{"n_layer": 12, "d_model": 96, "n_head": 3, "n_kv_head": 3, "norm_place": "peri", "rope_base": 10000.0, "rope_fraction": 0.75, "attn_scale": 0.177, "init_std_qkv": 0.0707, "warmup_steps": 20, "steps": 6318, "dataset": "wikipedia_en"}
Each number is 50 + 15 x the weight over its row's rms, rounded and kept within 0 to 99. Layers, rows and columns count from 0. The size before them is the row's rms in percent of the matrix's.

# up: layer 2 MLP up, 384x96, rms 0.415, rows 157-180, columns 0-95
# down: layer 2 MLP down (transposed), 384x96, rms 0.0975, rows 157-180, columns 0-95
# gate: layer 2 MLP gate, 384x96, rms 0.409, rows 158-181, columns 0-95
up157 116:48 36 43 53 56 41 64 55 51 51 12 65 55 19 57 66 17 55 61 18 56 54 37 13 52 38 63 49 42 80 76 80 45 58 65 68 44 53 50 47 45 54 52 28 46 46 71 38 38 36 27 53 49 48 72 20 23 33 39 36 69 50 49 31 60 41 57 34 65 30 64 44 33 38 21 53 38 61 41 68 35 55 51 32 53 54 74 48 50 60 54 47 61 65 58 62
down157 109:62 75 48 17 34 41 36 50 44 55 82 45 73 78 41 47 61 60 47 55 28 58 75 60 35 59 42 65 79 46 31 46 48 28 52 42 37 44 55 67 61 61 66 62 64 56 36 35 56 59 47 56 50 53 43 73 59 32 62 48 43 71 60 73 51 52 28 62 24 74 34 51 70 45 70 52 51 29 37 26 41 49 53 83 20 52 27 65 80 52 49 37 50 57 46 30
gate158 096:67 52 72 44 41 52 57 62 80 49 41 57 39 33 18 52 38 19 29 57 58 53 74 37 61 43 46 17 43 32 58 29 56 46 54 93 79 40 42 38 41 58 25 41 56 35 39 30 74 67 39 40 60 58 64 40 41 26 70 40 17 67 49 46 55 46 48 56 64 51 41 34 46 41 63 51 54 53 58 72 42 48 61 47 60 80 64 35 60 43 68 35 24 50 44 38
up158 098:26 41 34 52 69 51 46 25 55 42 41 57 47 62 60 59 56 67 55 57 81 28 34 27 55 81 47 71 62 76 63 46 78 68 46 37 34 77 49 58 62 39 45 25 64 50 37 47 13 43 53 57 14 34 72 74 72 42 30 61 64 45 48 73 59 46 23 54 35 53 28 54 43 26 35 47 35 60 47 31 61 57 49 66 65 54 36 51 52 41 41 65 58 43 55 49
down158 101:49 56 50 43 43 53 58 70 14 52 73 43 50 50 72 68 32 47 29 25 58 59 50 64 48 69 49 48 39 38 61 72 36 21 70 52 28 25 25 59 60 40 57 73 54 59 63 58 47 26 55 41 48 43 56 20 39 56 65 62 33 58 31 30 44 41 79 40 65 38 35 50 55 45 61 63 23 50 38 53 76 51 45 46 42 59 62 93 70 26 40 36 66 52 47 68
gate159 088:36 48 46 39 66 34 34 55 50 67 63 45 52 66 66 19 56 38 45 73 74 61 41 47 55 61 56 42 46 45 93 28 65 07 46 23 60 62 70 57 26 46 66 45 78 56 37 50 55 65 52 35 60 44 40 32 51 70 53 54 69 47 53 44 75 57 59 36 49 30 41 51 28 23 57 43 44 48 74 58 84 39 40 25 48 68 68 49 47 72 49 49 51 53 66 32
up159 097:63 23 28 58 33 27 38 29 41 22 52 50 40 52 45 42 54 41 26 52 47 48 59 34 25 66 37 53 36 42 50 53 46 50 58 73 66 46 76 70 64 60 54 70 54 62 49 57 31 45 31 58 39 40 50 47 34 47 58 93 60 49 35 70 42 31 63 59 44 35 31 52 48 57 32 47 32 53 58 46 72 74 66 86 34 70 62 52 64 53 46 71 70 81 78 33
down159 086:31 43 70 61 75 52 80 66 38 65 68 60 39 55 42 29 35 55 60 33 53 57 45 60 69 41 73 50 72 39 42 49 48 28 51 57 48 38 25 50 34 79 44 33 62 44 48 52 59 61 69 62 68 81 45 31 61 50 22 09 48 60 75 52 50 46 44 49 60 74 52 52 46 51 77 64 63 36 37 57 44 28 37 25 56 19 45 35 17 52 35 40 34 47 46 56
gate160 102:53 57 28 24 41 43 57 39 60 51 52 45 69 38 63 31 30 46 46 36 58 32 52 60 60 76 51 67 58 65 44 20 54 58 63 50 64 27 80 58 61 34 83 64 27 47 37 51 43 29 65 44 32 59 21 52 60 47 47 47 21 57 46 66 50 66 36 52 54 41 50 55 46 16 43 51 57 36 38 42 47 68 53 65 27 46 28 74 77 22 17 59 33 49 67 39
up160 099:44 47 53 55 71 53 45 33 60 68 25 48 64 51 50 40 64 25 40 59 69 41 44 32 64 50 78 72 87 67 36 69 47 68 63 63 22 45 72 40 50 23 67 55 48 63 39 19 50 49 44 58 49 45 18 54 46 81 70 36 70 43 16 28 53 48 32 46 60 50 42 55 46 67 30 53 57 13 54 50 43 61 49 53 40 32 34 51 64 51 59 63 55 47 52 22
down160 094:59 80 65 57 48 57 17 31 39 43 83 58 44 78 41 47 56 70 57 35 41 46 28 43 42 47 66 52 24 46 58 47 62 33 38 43 62 75 35 55 62 70 39 53 52 37 64 62 30 58 56 48 44 27 77 40 48 61 14 64 38 71 83 64 63 52 50 54 40 49 67 15 47 34 69 32 53 54 37 59 58 69 53 53 70 55 57 66 22 56 59 39 57 56 62 72
gate161 066:43 43 52 43 38 51 49 59 57 45 59 20 69 62 35 47 56 45 70 40 40 46 22 80 44 38 50 55 69 62 35 53 54 44 58 47 63 69 38 48 26 65 27 75 14 44 49 52 64 62 55 59 61 45 58 54 26 37 45 53 59 20 50 31 59 40 38 64 72 52 57 50 67 53 76 37 70 52 44 44 45 48 80 55 66 69 76 63 62 51 82 55 22 79 14 47
up161 070:49 57 80 55 55 46 55 43 43 56 90 36 59 58 32 70 45 73 64 61 47 53 51 87 49 49 35 33 46 30 09 48 70 62 33 45 69 58 38 63 46 52 49 61 26 36 58 48 54 66 72 57 36 48 52 49 32 57 29 40 51 38 23 36 45 48 39 62 77 39 43 52 65 26 59 45 35 51 47 31 41 18 67 63 74 49 67 55 60 19 56 49 34 36 26 56
down161 070:32 42 44 44 77 81 59 45 46 51 57 47 69 58 23 61 60 56 55 46 58 87 29 37 35 32 45 48 40 52 32 35 55 64 40 66 85 36 33 41 47 55 62 55 57 44 38 49 60 49 60 37 35 58 22 71 67 66 71 34 68 42 36 18 36 51 53 20 78 46 64 58 33 37 29 57 41 55 43 44 30 73 73 65 52 45 33 59 58 53 36 71 37 36 71 35
gate162 099:34 67 49 48 47 51 30 80 62 81 62 50 34 52 33 41 47 25 19 62 61 24 39 48 63 27 57 29 44 51 69 44 61 41 65 75 64 41 34 52 37 52 48 49 40 54 23 37 85 32 63 26 56 42 38 66 56 56 72 55 45 61 48 36 50 53 33 60 34 33 37 55 57 51 55 32 72 21 55 58 47 30 44 38 62 66 30 45 58 29 68 70 43 18 25 48
up162 090:54 42 33 65 54 27 29 56 62 46 53 57 72 49 36 53 39 24 16 49 73 38 61 76 29 56 53 36 49 13 99 49 33 70 39 45 59 43 47 63 58 62 40 79 46 70 40 51 45 56 82 52 64 71 37 72 27 45 51 56 52 44 55 43 43 54 42 39 37 37 46 45 67 73 30 28 34 32 37 43 40 75 61 63 48 55 29 49 55 51 56 56 49 45 29 35
down162 090:54 58 53 72 61 56 48 19 44 38 58 52 41 49 50 50 59 71 56 58 52 90 47 39 52 61 55 63 49 52 18 39 63 33 64 34 14 51 47 71 36 75 80 25 58 50 51 54 39 59 35 79 42 50 60 49 56 49 36 70 45 25 62 37 61 45 43 66 46 82 58 67 29 38 62 47 57 89 61 51 67 37 56 56 57 43 80 68 28 44 37 65 60 59 67 49
gate163 100:61 70 45 38 48 70 41 68 46 39 54 17 55 44 54 40 45 41 61 55 48 45 62 32 61 61 57 52 35 50 56 48 43 69 32 66 24 43 72 65 59 67 72 44 69 30 72 24 57 34 75 51 70 48 39 52 80 52 24 27 46 43 37 79 49 41 46 47 35 24 58 64 31 34 49 39 70 53 59 63 36 54 54 59 47 52 57 49 59 31 55 14 17 63 13 52
up163 107:72 30 43 75 33 50 69 47 41 53 39 59 53 34 55 39 49 69 41 24 19 52 61 74 35 76 73 59 29 42 66 52 39 47 52 44 65 63 50 22 54 39 40 49 32 59 54 69 25 52 42 51 47 67 51 13 46 48 55 43 27 44 43 62 39 39 25 30 72 55 58 62 47 29 34 48 32 67 59 54 53 49 45 70 34 74 33 27 55 71 54 79 77 33 37 38
down163 096:32 43 54 59 67 50 56 61 55 52 58 31 65 66 57 35 29 27 74 85 55 44 51 47 62 34 40 49 61 60 20 38 76 42 52 49 31 33 48 91 45 52 54 62 67 55 57 30 84 52 48 39 59 55 47 86 57 43 54 64 57 61 51 36 49 62 64 72 03 51 53 44 70 65 33 62 55 52 52 38 50 66 61 54 47 31 50 53 41 62 47 10 40 65 64 43
gate164 117:43 55 50 60 64 53 67 74 72 30 58 67 43 86 40 54 63 71 53 53 65 78 62 53 40 15 62 20 41 36 23 80 41 72 55 53 34 47 44 73 36 76 23 57 43 48 36 69 68 36 47 44 57 50 64 29 48 45 54 52 59 72 52 38 24 52 48 44 57 42 42 72 54 62 28 47 39 61 66 57 43 33 65 43 46 33 55 79 42 35 40 54 22 53 67 38
up164 115:57 58 18 73 69 42 45 58 70 55 45 53 27 54 39 55 62 55 36 63 49 49 72 49 63 28 42 49 34 52 47 67 57 65 37 69 40 24 43 52 47 44 22 75 31 49 62 55 49 56 46 47 42 48 40 61 45 34 53 49 64 49 48 69 17 80 32 53 78 46 37 56 48 46 55 37 52 68 70 58 27 27 94 25 19 70 53 57 31 44 36 55 35 77 65 44
down164 110:48 36 62 42 30 54 40 29 42 70 47 46 51 52 50 43 60 36 50 34 41 29 37 45 46 71 80 41 40 71 53 33 47 46 57 33 67 65 61 36 67 59 67 23 59 40 44 34 23 41 52 49 93 54 29 63 70 67 57 27 28 48 32 50 70 39 49 64 37 64 76 23 43 56 61 57 52 46 40 50 56 74 39 61 62 55 43 45 55 59 72 47 90 30 15 50
gate165 118:46 78 42 67 32 22 64 30 11 52 51 60 67 34 36 55 34 44 56 80 63 19 62 63 39 44 69 49 67 62 42 53 59 36 46 53 42 20 48 35 39 65 53 50 76 52 64 67 78 57 58 44 55 47 62 49 53 34 57 60 61 60 55 47 68 62 68 69 57 29 44 67 50 14 32 61 85 50 42 41 88 44 66 53 60 58 51 64 34 62 56 43 39 43 50 48
up165 110:48 47 39 58 40 65 44 27 41 32 38 81 49 37 52 82 32 58 46 57 47 41 50 60 65 49 53 46 65 50 76 56 30 54 52 90 45 35 65 37 44 75 68 41 55 61 33 49 79 21 58 60 61 27 34 76 58 56 65 63 51 76 58 39 25 52 52 93 48 44 48 70 77 44 27 45 34 47 46 41 40 46 42 65 75 69 39 40 52 48 57 50 28 45 50 65
down165 110:53 13 62 41 54 54 50 80 68 56 48 39 61 69 55 25 63 48 59 20 44 38 34 45 43 37 35 43 44 58 35 44 65 47 62 28 46 79 49 40 54 35 44 48 50 58 63 62 31 38 38 56 42 64 55 46 29 47 47 30 57 27 36 34 38 46 38 08 46 64 41 36 30 68 73 57 00 38 58 73 45 57 49 47 25 37 61 65 68 34 62 38 64 56 43 39
gate166 105:65 31 82 39 74 65 50 54 34 63 15 28 46 68 58 42 53 39 73 47 32 34 75 53 64 54 42 34 47 16 30 29 57 67 57 52 40 51 42 66 66 36 52 68 41 57 71 66 24 62 36 61 79 24 83 53 49 43 52 49 37 19 58 29 45 44 47 44 61 44 42 49 68 52 42 73 50 24 44 37 56 67 27 44 46 44 72 55 62 54 47 45 67 42 40 59
up166 103:35 58 36 65 32 56 48 48 69 35 63 80 45 50 37 62 59 42 68 35 84 41 17 58 58 72 82 45 52 57 81 44 38 62 43 34 56 57 42 60 49 71 66 36 51 34 26 48 46 22 33 33 25 55 29 34 46 61 58 34 40 65 58 43 50 54 42 68 43 52 29 49 43 78 41 51 56 81 57 31 31 65 58 68 63 38 38 39 43 57 51 78 25 51 41 36
down166 102:35 50 48 51 51 30 62 34 43 73 25 31 31 36 44 37 44 72 59 67 36 59 64 69 29 33 47 42 59 59 38 66 44 27 57 59 53 51 54 45 42 42 47 75 58 59 69 33 56 63 55 81 61 49 92 80 54 77 47 54 62 46 52 28 42 54 33 12 48 46 55 88 61 27 33 43 25 21 46 42 59 61 37 48 45 52 73 46 55 35 36 43 63 47 59 61
gate167 103:47 54 59 76 45 41 51 45 78 41 45 41 43 40 70 41 32 99 82 48 84 69 37 18 37 65 52 42 38 69 56 40 34 40 45 35 66 51 45 59 68 64 41 72 65 20 52 27 24 49 55 53 73 52 44 41 28 27 42 43 51 50 68 54 46 31 45 68 68 52 55 44 45 27 59 45 61 54 62 56 41 64 63 85 48 35 46 48 30 50 56 37 51 55 46 45
up167 107:53 51 53 56 35 60 65 33 73 27 73 57 28 38 59 44 45 76 56 40 75 55 31 40 26 63 35 48 51 38 53 44 53 60 59 49 35 72 63 43 54 58 34 86 40 47 05 20 36 49 64 52 57 30 23 54 71 66 69 20 34 56 65 44 48 45 48 36 58 38 33 39 57 45 59 68 44 56 53 40 39 74 54 72 31 42 53 79 54 31 62 37 62 41 55 32
down167 102:27 58 49 42 56 52 35 66 20 54 30 48 51 47 39 31 45 43 36 47 19 43 68 48 68 49 53 45 74 59 44 42 63 38 76 55 64 24 44 63 47 54 64 22 67 36 57 57 63 32 34 45 75 50 54 68 51 57 42 82 80 52 39 68 75 60 62 33 39 46 56 76 37 66 22 29 46 42 48 68 46 51 25 31 55 75 38 33 57 79 35 55 26 51 37 57
gate168 075:20 43 45 71 52 41 47 27 58 42 43 43 44 65 50 78 26 51 39 66 73 75 47 19 48 74 54 64 33 49 40 37 14 25 71 66 59 86 43 55 58 52 78 49 34 53 38 45 33 50 63 65 75 53 51 61 40 69 50 32 42 47 59 38 58 60 54 64 36 66 56 65 61 71 37 27 71 53 55 44 69 33 53 41 55 41 55 48 39 51 86 68 40 47 28 49
up168 078:85 41 32 45 21 76 40 72 70 50 59 57 67 43 61 80 65 54 57 47 64 63 33 55 61 39 49 56 39 31 38 69 69 64 33 47 14 31 42 71 68 51 47 53 59 64 72 44 20 59 49 26 49 49 69 64 77 55 60 49 43 50 58 28 51 47 32 37 41 29 67 38 64 44 43 96 35 39 44 46 39 49 52 54 25 47 44 67 49 43 41 39 55 42 48 64
down168 076:28 84 54 44 68 41 59 35 44 52 55 67 24 78 67 32 78 53 48 51 71 28 55 58 60 46 58 40 44 74 86 68 44 43 60 36 75 77 61 29 35 46 43 62 28 29 22 51 63 36 43 45 35 50 70 23 35 54 52 44 75 50 31 45 50 47 53 47 59 64 28 72 47 66 45 22 65 61 66 54 78 36 44 50 65 43 58 49 57 36 42 42 51 61 49 51
gate169 119:46 37 33 65 51 47 42 70 47 61 60 51 56 54 55 41 25 62 60 46 38 60 50 32 86 23 73 54 42 50 71 45 66 50 28 55 35 51 66 68 36 57 51 38 54 86 46 60 69 38 71 63 50 58 47 14 48 61 27 43 37 43 00 30 33 50 44 40 55 78 42 65 40 43 49 45 45 56 37 40 65 47 82 50 48 58 28 45 48 52 52 35 41 24 55 31
up169 110:50 31 46 23 36 37 41 40 64 39 54 33 77 48 44 42 49 29 36 56 57 37 20 45 41 52 80 65 66 51 42 71 37 46 28 78 64 47 63 79 36 27 48 68 41 45 42 30 58 44 54 47 34 44 56 72 49 38 65 43 64 61 64 35 52 55 84 54 41 61 21 50 42 45 60 57 46 45 70 66 63 71 59 63 59 70 38 49 44 56 56 41 37 69 00 69
down169 102:33 50 43 76 45 49 47 52 54 65 57 61 42 47 49 55 52 69 68 24 54 60 58 41 63 61 53 40 32 42 83 31 58 51 56 62 42 47 43 77 45 58 29 38 42 55 50 57 67 43 36 62 72 51 36 20 44 74 39 60 42 42 11 51 33 32 29 37 78 61 46 70 59 34 42 66 72 67 32 36 68 38 68 49 62 61 29 53 57 57 27 70 38 23 69 15
gate170 074:72 61 44 47 20 59 66 65 58 25 37 62 43 35 37 60 53 38 65 23 41 42 49 55 16 38 61 36 72 53 51 44 47 38 47 35 59 52 52 62 48 42 50 54 46 47 87 30 73 50 84 43 51 22 31 46 82 41 58 63 38 46 46 42 69 23 40 34 37 41 56 52 55 39 48 69 60 50 49 23 51 56 38 43 51 61 42 47 59 81 78 90 61 44 41 31
up170 065:50 56 37 43 31 61 79 56 61 30 54 53 67 52 36 55 54 34 58 35 43 45 43 55 18 50 66 26 51 53 39 53 61 31 56 50 63 54 53 54 35 31 33 55 29 36 63 23 72 59 78 34 43 21 21 45 76 45 54 51 50 56 41 47 82 26 43 28 41 31 58 53 41 34 50 63 54 65 66 35 39 51 50 33 60 53 27 43 51 67 66 97 61 29 37 33
down170 076:29 66 49 68 53 52 34 59 32 67 47 54 62 56 52 31 14 40 42 79 78 52 57 41 60 36 58 43 31 51 63 40 41 75 53 43 32 70 43 60 42 42 44 33 67 72 58 51 32 57 40 70 51 56 66 45 43 45 76 27 89 38 52 62 24 77 69 45 59 77 59 54 34 29 73 54 42 54 44 28 50 55 46 39 54 41 58 45 51 43 15 46 20 40 52 32
gate171 053:29 14 12 31 43 48 45 76 40 51 53 54 72 50 43 53 72 37 32 42 40 51 30 55 35 59 50 44 53 55 57 60 43 98 25 44 44 64 39 60 32 44 76 70 72 52 67 26 49 47 14 69 45 54 51 43 31 37 84 29 61 76 48 59 46 44 55 27 38 29 51 44 64 50 44 52 41 49 56 72 53 58 37 43 39 61 52 51 52 42 40 37 41 66 37 51
up171 047:50 42 56 56 35 54 55 36 38 52 32 49 43 43 26 62 23 36 56 50 50 61 50 68 37 35 45 69 74 36 64 54 65 27 48 74 45 25 50 47 47 59 34 48 42 70 27 53 36 70 45 49 42 43 61 72 48 25 29 53 71 19 41 78 74 61 55 55 38 72 34 62 78 33 50 35 43 34 45 22 21 60 57 65 77 59 45 44 58 60 83 64 76 60 57 54
down171 053:66 73 65 83 65 48 50 41 60 45 63 37 34 58 42 73 58 63 68 24 46 76 52 52 64 62 51 25 54 47 55 43 22 55 58 53 46 54 32 36 69 52 40 54 34 50 50 54 73 53 81 26 42 58 44 59 59 71 51 52 21 72 66 13 49 59 40 59 55 40 43 35 38 40 45 35 63 30 25 57 50 54 08 50 70 50 45 53 73 57 50 54 28 34 80 53
gate172 115:55 48 40 28 65 65 74 51 31 44 56 23 23 34 51 59 28 50 39 38 45 24 41 58 66 44 30 65 37 52 49 43 74 27 48 28 33 33 68 62 78 43 58 62 73 48 49 25 48 52 65 70 56 11 40 26 64 51 53 60 53 64 54 44 25 52 48 54 38 75 60 55 37 23 66 60 33 54 44 41 62 83 31 50 32 53 37 54 78 62 41 31 56 47 51 60
up172 116:42 66 48 29 33 49 58 29 31 64 89 60 65 51 62 32 67 37 48 64 41 54 64 59 56 38 60 45 40 51 58 55 58 44 31 77 80 44 53 36 57 56 66 45 45 31 30 51 65 69 50 35 80 59 60 37 49 72 39 41 51 43 54 28 39 13 48 67 70 34 15 62 63 50 43 46 67 22 63 75 42 71 50 38 54 58 76 62 29 52 39 67 55 64 42 67
down172 110:43 54 68 28 64 62 63 73 43 47 34 32 20 47 48 68 49 49 38 17 42 32 18 45 39 50 61 63 54 45 57 54 68 56 72 32 26 39 36 81 65 73 42 71 50 51 56 39 30 46 59 77 36 35 46 41 42 49 50 44 51 80 42 49 57 69 60 41 23 56 39 35 35 61 71 65 36 76 22 40 51 56 33 39 35 34 51 47 82 49 45 66 45 40 28 46
gate173 103:27 62 67 18 58 52 41 71 42 40 42 64 26 74 49 44 35 57 27 65 35 31 43 55 37 25 43 57 33 57 48 29 60 58 72 70 53 32 69 56 56 68 26 20 53 28 64 45 55 51 57 42 54 52 42 54 44 29 68 64 56 21 62 18 65 35 15 55 60 54 49 47 51 24 46 51 38 46 57 41 64 31 65 64 42 43 45 48 55 69 82 50 60 30 76 48
up173 101:43 35 29 56 55 34 48 44 58 44 40 70 61 68 54 57 48 56 38 37 31 63 32 36 49 41 06 35 45 56 66 24 34 78 35 39 53 36 74 41 68 47 66 51 43 34 52 35 35 63 55 48 82 40 42 69 43 64 69 59 50 56 24 69 59 46 44 43 41 62 47 58 35 41 43 40 51 22 69 72 51 34 80 74 23 45 34 56 52 66 54 29 26 71 57 26
down173 102:65 53 39 66 45 70 49 31 53 65 42 50 40 27 44 32 65 62 52 54 75 65 57 54 47 63 72 71 60 51 22 72 43 24 55 41 48 68 54 69 32 66 49 59 64 69 38 70 63 40 44 57 47 61 54 28 49 53 18 54 48 68 63 55 38 32 53 65 62 30 31 61 72 80 41 43 56 56 40 41 39 68 13 53 69 76 58 39 46 29 19 71 58 41 40 76
gate174 119:66 66 41 29 41 38 21 42 65 36 61 53 36 32 62 37 45 71 39 56 70 61 70 50 57 52 42 34 71 49 70 48 45 26 29 51 37 46 87 53 57 49 53 51 63 78 24 41 63 82 33 41 52 63 99 75 54 51 59 46 51 56 50 53 62 49 44 62 36 31 38 34 67 57 51 39 41 29 68 48 32 44 76 52 58 51 44 24 63 27 66 61 46 32 38 50
up174 116:20 54 53 32 34 38 42 42 25 54 70 53 53 57 60 61 22 69 62 41 41 43 51 36 28 57 37 71 51 20 33 36 69 37 57 66 66 43 58 65 69 61 31 86 63 44 59 39 41 33 42 46 29 56 32 15 66 54 41 56 46 40 45 59 42 30 37 88 30 75 48 43 57 78 37 42 38 41 62 69 60 38 53 42 49 35 71 47 57 59 54 41 51 80 42 47
down174 118:69 18 20 31 61 45 62 53 56 44 37 59 40 45 57 65 33 35 34 53 66 48 46 40 42 48 67 35 81 70 82 47 40 60 44 45 48 48 56 37 54 58 99 30 53 60 49 50 77 59 62 52 62 80 94 67 39 49 43 41 37 65 46 48 61 40 55 40 60 38 44 43 51 45 48 69 28 44 49 23 43 53 68 45 49 57 29 37 39 42 29 46 50 20 60 60
gate175 085:44 52 33 35 62 44 80 54 52 69 54 50 57 53 29 52 66 47 73 47 54 17 40 61 45 34 44 31 69 37 62 31 48 67 62 34 50 58 33 31 37 68 53 71 29 35 63 34 38 32 56 71 53 43 50 77 45 36 32 41 51 71 39 43 54 13 54 66 56 65 47 70 43 47 33 76 49 33 45 54 36 26 50 51 32 29 32 44 27 83 38 77 60 35 39 69
up175 088:52 78 70 55 40 76 63 30 70 46 70 53 81 65 38 64 55 28 72 21 63 37 58 71 49 28 55 57 61 57 57 47 61 31 32 62 51 60 32 39 55 42 59 48 40 31 49 30 29 44 46 89 57 62 59 64 45 83 42 59 44 34 35 33 49 25 45 74 39 12 48 66 58 39 43 44 50 35 51 35 29 67 59 43 41 37 27 35 36 44 54 40 58 51 43 58
down175 096:49 61 40 61 63 52 56 77 47 38 64 55 41 31 62 20 69 68 44 70 63 48 48 27 61 44 42 32 38 57 53 50 43 28 52 27 26 20 52 35 62 46 47 49 72 47 26 52 48 43 38 60 67 55 49 49 46 12 33 36 51 49 67 12 32 76 44 42 56 81 62 48 36 99 59 59 33 48 36 60 54 36 60 69 39 54 61 47 73 50 31 46 48 46 52 39
gate176 111:72 73 63 22 60 53 54 53 41 47 49 31 37 57 39 38 48 53 56 54 54 37 52 66 51 49 45 76 53 54 35 65 37 35 58 26 64 62 47 57 71 30 40 60 48 32 44 31 25 45 49 48 60 43 53 57 53 51 37 52 33 14 59 46 83 65 58 76 30 53 55 41 41 07 81 26 42 63 50 41 39 34 33 63 39 52 29 62 46 38 28 72 58 70 12 60
up176 109:58 57 76 39 68 67 70 69 72 30 65 40 41 84 61 43 58 57 64 48 41 68 35 63 52 45 66 47 84 60 27 49 43 44 45 41 73 33 40 63 57 31 37 38 50 62 62 58 35 33 31 71 66 56 54 50 76 65 63 42 43 26 58 49 58 52 53 77 38 39 42 55 59 54 68 35 48 60 47 32 58 39 27 65 23 41 43 49 19 51 60 68 63 79 28 23
down176 107:35 49 31 58 37 37 49 36 41 59 32 69 55 47 41 69 59 47 62 47 68 33 59 25 49 49 42 55 17 40 76 36 43 48 49 49 14 49 65 47 47 60 52 45 85 26 37 38 59 64 66 50 62 46 41 53 14 32 31 56 41 73 39 63 14 50 52 19 60 42 50 54 50 59 34 62 42 28 46 51 62 57 61 61 52 64 46 26 56 34 34 37 34 35 94 53
gate177 094:61 47 55 76 36 53 63 42 62 48 56 42 30 86 62 61 51 45 42 58 51 91 55 44 61 49 26 56 70 56 40 52 32 55 45 55 47 67 68 45 43 82 36 60 56 36 38 71 21 53 45 57 62 36 41 50 60 52 41 37 51 61 46 72 77 40 72 55 61 60 52 51 38 59 30 57 36 29 42 28 35 51 31 61 63 50 76 59 82 18 83 57 40 30 76 51
up177 096:31 44 59 26 72 43 48 57 43 48 50 53 77 24 33 21 60 37 46 46 51 37 47 64 47 44 61 48 37 41 60 26 62 40 43 44 31 38 34 56 58 27 48 37 53 70 72 30 86 35 68 28 29 52 32 48 20 52 46 68 57 45 51 52 46 47 42 45 38 38 43 50 58 63 72 32 65 52 61 69 59 27 65 30 49 54 29 38 16 71 13 56 51 59 22 42
down177 092:56 54 41 65 45 52 55 41 54 36 53 55 38 56 81 68 31 47 50 71 48 68 57 42 54 42 34 71 65 47 37 52 36 43 30 62 44 92 52 36 32 70 39 46 41 35 32 59 23 46 46 71 47 48 62 41 39 56 57 40 54 61 61 58 66 37 56 77 61 51 34 47 48 54 21 65 12 34 30 55 35 65 17 61 70 53 78 71 61 23 69 64 55 30 79 53
gate178 118:67 64 56 50 40 42 49 61 50 77 25 51 66 47 41 43 50 60 48 22 55 58 37 32 69 47 49 49 43 58 53 72 34 61 42 07 39 40 33 80 58 45 61 78 37 52 65 36 43 67 38 47 58 63 38 67 18 33 56 33 85 44 53 33 52 58 66 44 63 63 16 55 68 63 52 80 64 40 28 47 65 25 35 41 41 63 24 57 48 52 57 61 50 65 67 45
up178 125:55 49 42 44 18 52 39 62 60 66 65 54 47 25 54 60 72 60 36 43 39 66 47 34 61 59 54 68 50 60 41 80 63 10 41 48 33 21 36 57 72 52 34 55 46 51 73 12 60 76 54 72 17 63 40 39 58 49 49 50 48 27 58 54 37 48 46 42 85 87 39 61 45 64 44 48 43 76 37 50 50 43 54 59 51 73 40 49 43 56 45 64 63 39 58 76
down178 114:49 66 74 58 77 52 51 65 16 52 45 49 53 56 51 23 49 62 76 49 64 50 75 42 36 45 32 35 57 17 47 29 52 85 63 57 75 95 58 43 50 46 54 50 40 42 42 84 52 35 41 32 54 36 56 50 36 53 57 57 58 63 64 72 54 56 44 53 27 31 63 66 49 43 51 33 59 33 54 72 44 47 43 31 49 21 60 42 64 44 43 45 52 85 64 36
gate179 079:28 55 66 48 42 61 64 60 36 57 44 47 21 52 06 45 67 32 52 62 35 32 88 47 62 45 74 52 59 59 49 27 62 66 43 39 57 57 32 61 49 47 34 22 63 37 56 50 56 77 45 68 22 26 73 36 34 67 80 41 40 67 39 42 59 44 32 49 55 51 70 45 52 62 81 33 60 65 67 25 63 34 48 51 41 48 50 36 57 38 39 53 31 65 57 49
up179 074:59 69 69 57 26 29 32 42 33 48 44 56 20 52 40 59 63 53 67 66 61 26 53 56 48 73 54 28 70 55 37 28 39 40 17 09 39 68 64 51 39 45 52 30 45 59 49 59 50 83 31 46 50 56 73 19 53 56 46 53 42 20 60 41 26 45 62 70 29 30 37 59 28 45 49 49 42 53 35 66 65 63 49 59 58 65 55 49 63 50 71 21 42 48 63 58
down179 085:51 70 58 47 38 73 61 26 54 27 82 52 64 80 21 43 52 71 54 44 38 50 72 16 75 54 39 81 47 52 57 29 40 47 54 52 45 22 49 62 48 79 48 55 33 54 75 65 48 49 42 56 32 34 55 44 64 77 43 51 76 59 58 45 41 66 56 45 71 43 60 70 48 40 57 34 52 49 40 47 62 64 21 38 15 26 55 37 55 42 49 37 56 54 30 53
gate180 103:26 37 99 58 51 61 41 57 62 71 38 55 29 48 50 44 34 43 43 99 45 45 58 45 62 72 63 37 37 66 44 46 36 45 88 18 72 53 47 50 60 68 51 56 41 58 45 47 30 63 47 59 67 57 74 49 24 44 46 64 40 46 46 39 47 80 43 59 40 45 42 46 40 71 38 42 34 58 45 52 63 61 45 39 52 46 55 30 32 45 50 38 82 54 67 45
up180 098:48 43 40 54 30 43 45 60 74 58 56 62 51 52 46 78 66 36 31 51 77 39 57 54 29 55 60 35 69 57 35 62 35 46 23 63 43 75 36 45 39 27 52 63 46 76 21 36 61 47 53 34 43 45 38 60 53 68 38 50 36 60 53 30 70 31 29 63 61 53 83 48 67 41 67 50 71 68 56 74 43 53 67 63 51 43 66 62 61 28 89 25 28 67 33 41
down180 100:47 51 91 38 45 54 49 57 35 60 55 44 33 48 43 29 23 56 65 78 13 61 50 42 63 67 90 53 38 43 37 38 61 57 78 23 64 34 53 31 49 61 41 45 44 39 58 61 31 57 49 59 36 43 68 62 44 29 73 72 56 44 51 55 43 79 38 64 28 74 66 47 45 63 34 28 34 38 45 47 60 55 34 32 52 39 46 34 38 75 30 53 70 46 48 56
gate181 111:65 21 63 62 23 68 57 44 32 57 47 58 32 34 55 63 26 49 63 64 62 56 58 50 38 47 57 71 47 46 53 68 56 41 78 55 51 59 52 40 51 60 35 48 67 57 42 99 72 57 38 55 58 51 72 33 38 54 65 56 44 36 45 59 20 70 70 69 70 95 41 62 41 64 30 40 45 51 51 48 47 47 46 24 61 62 44 76 31 36 60 21 53 57 46 53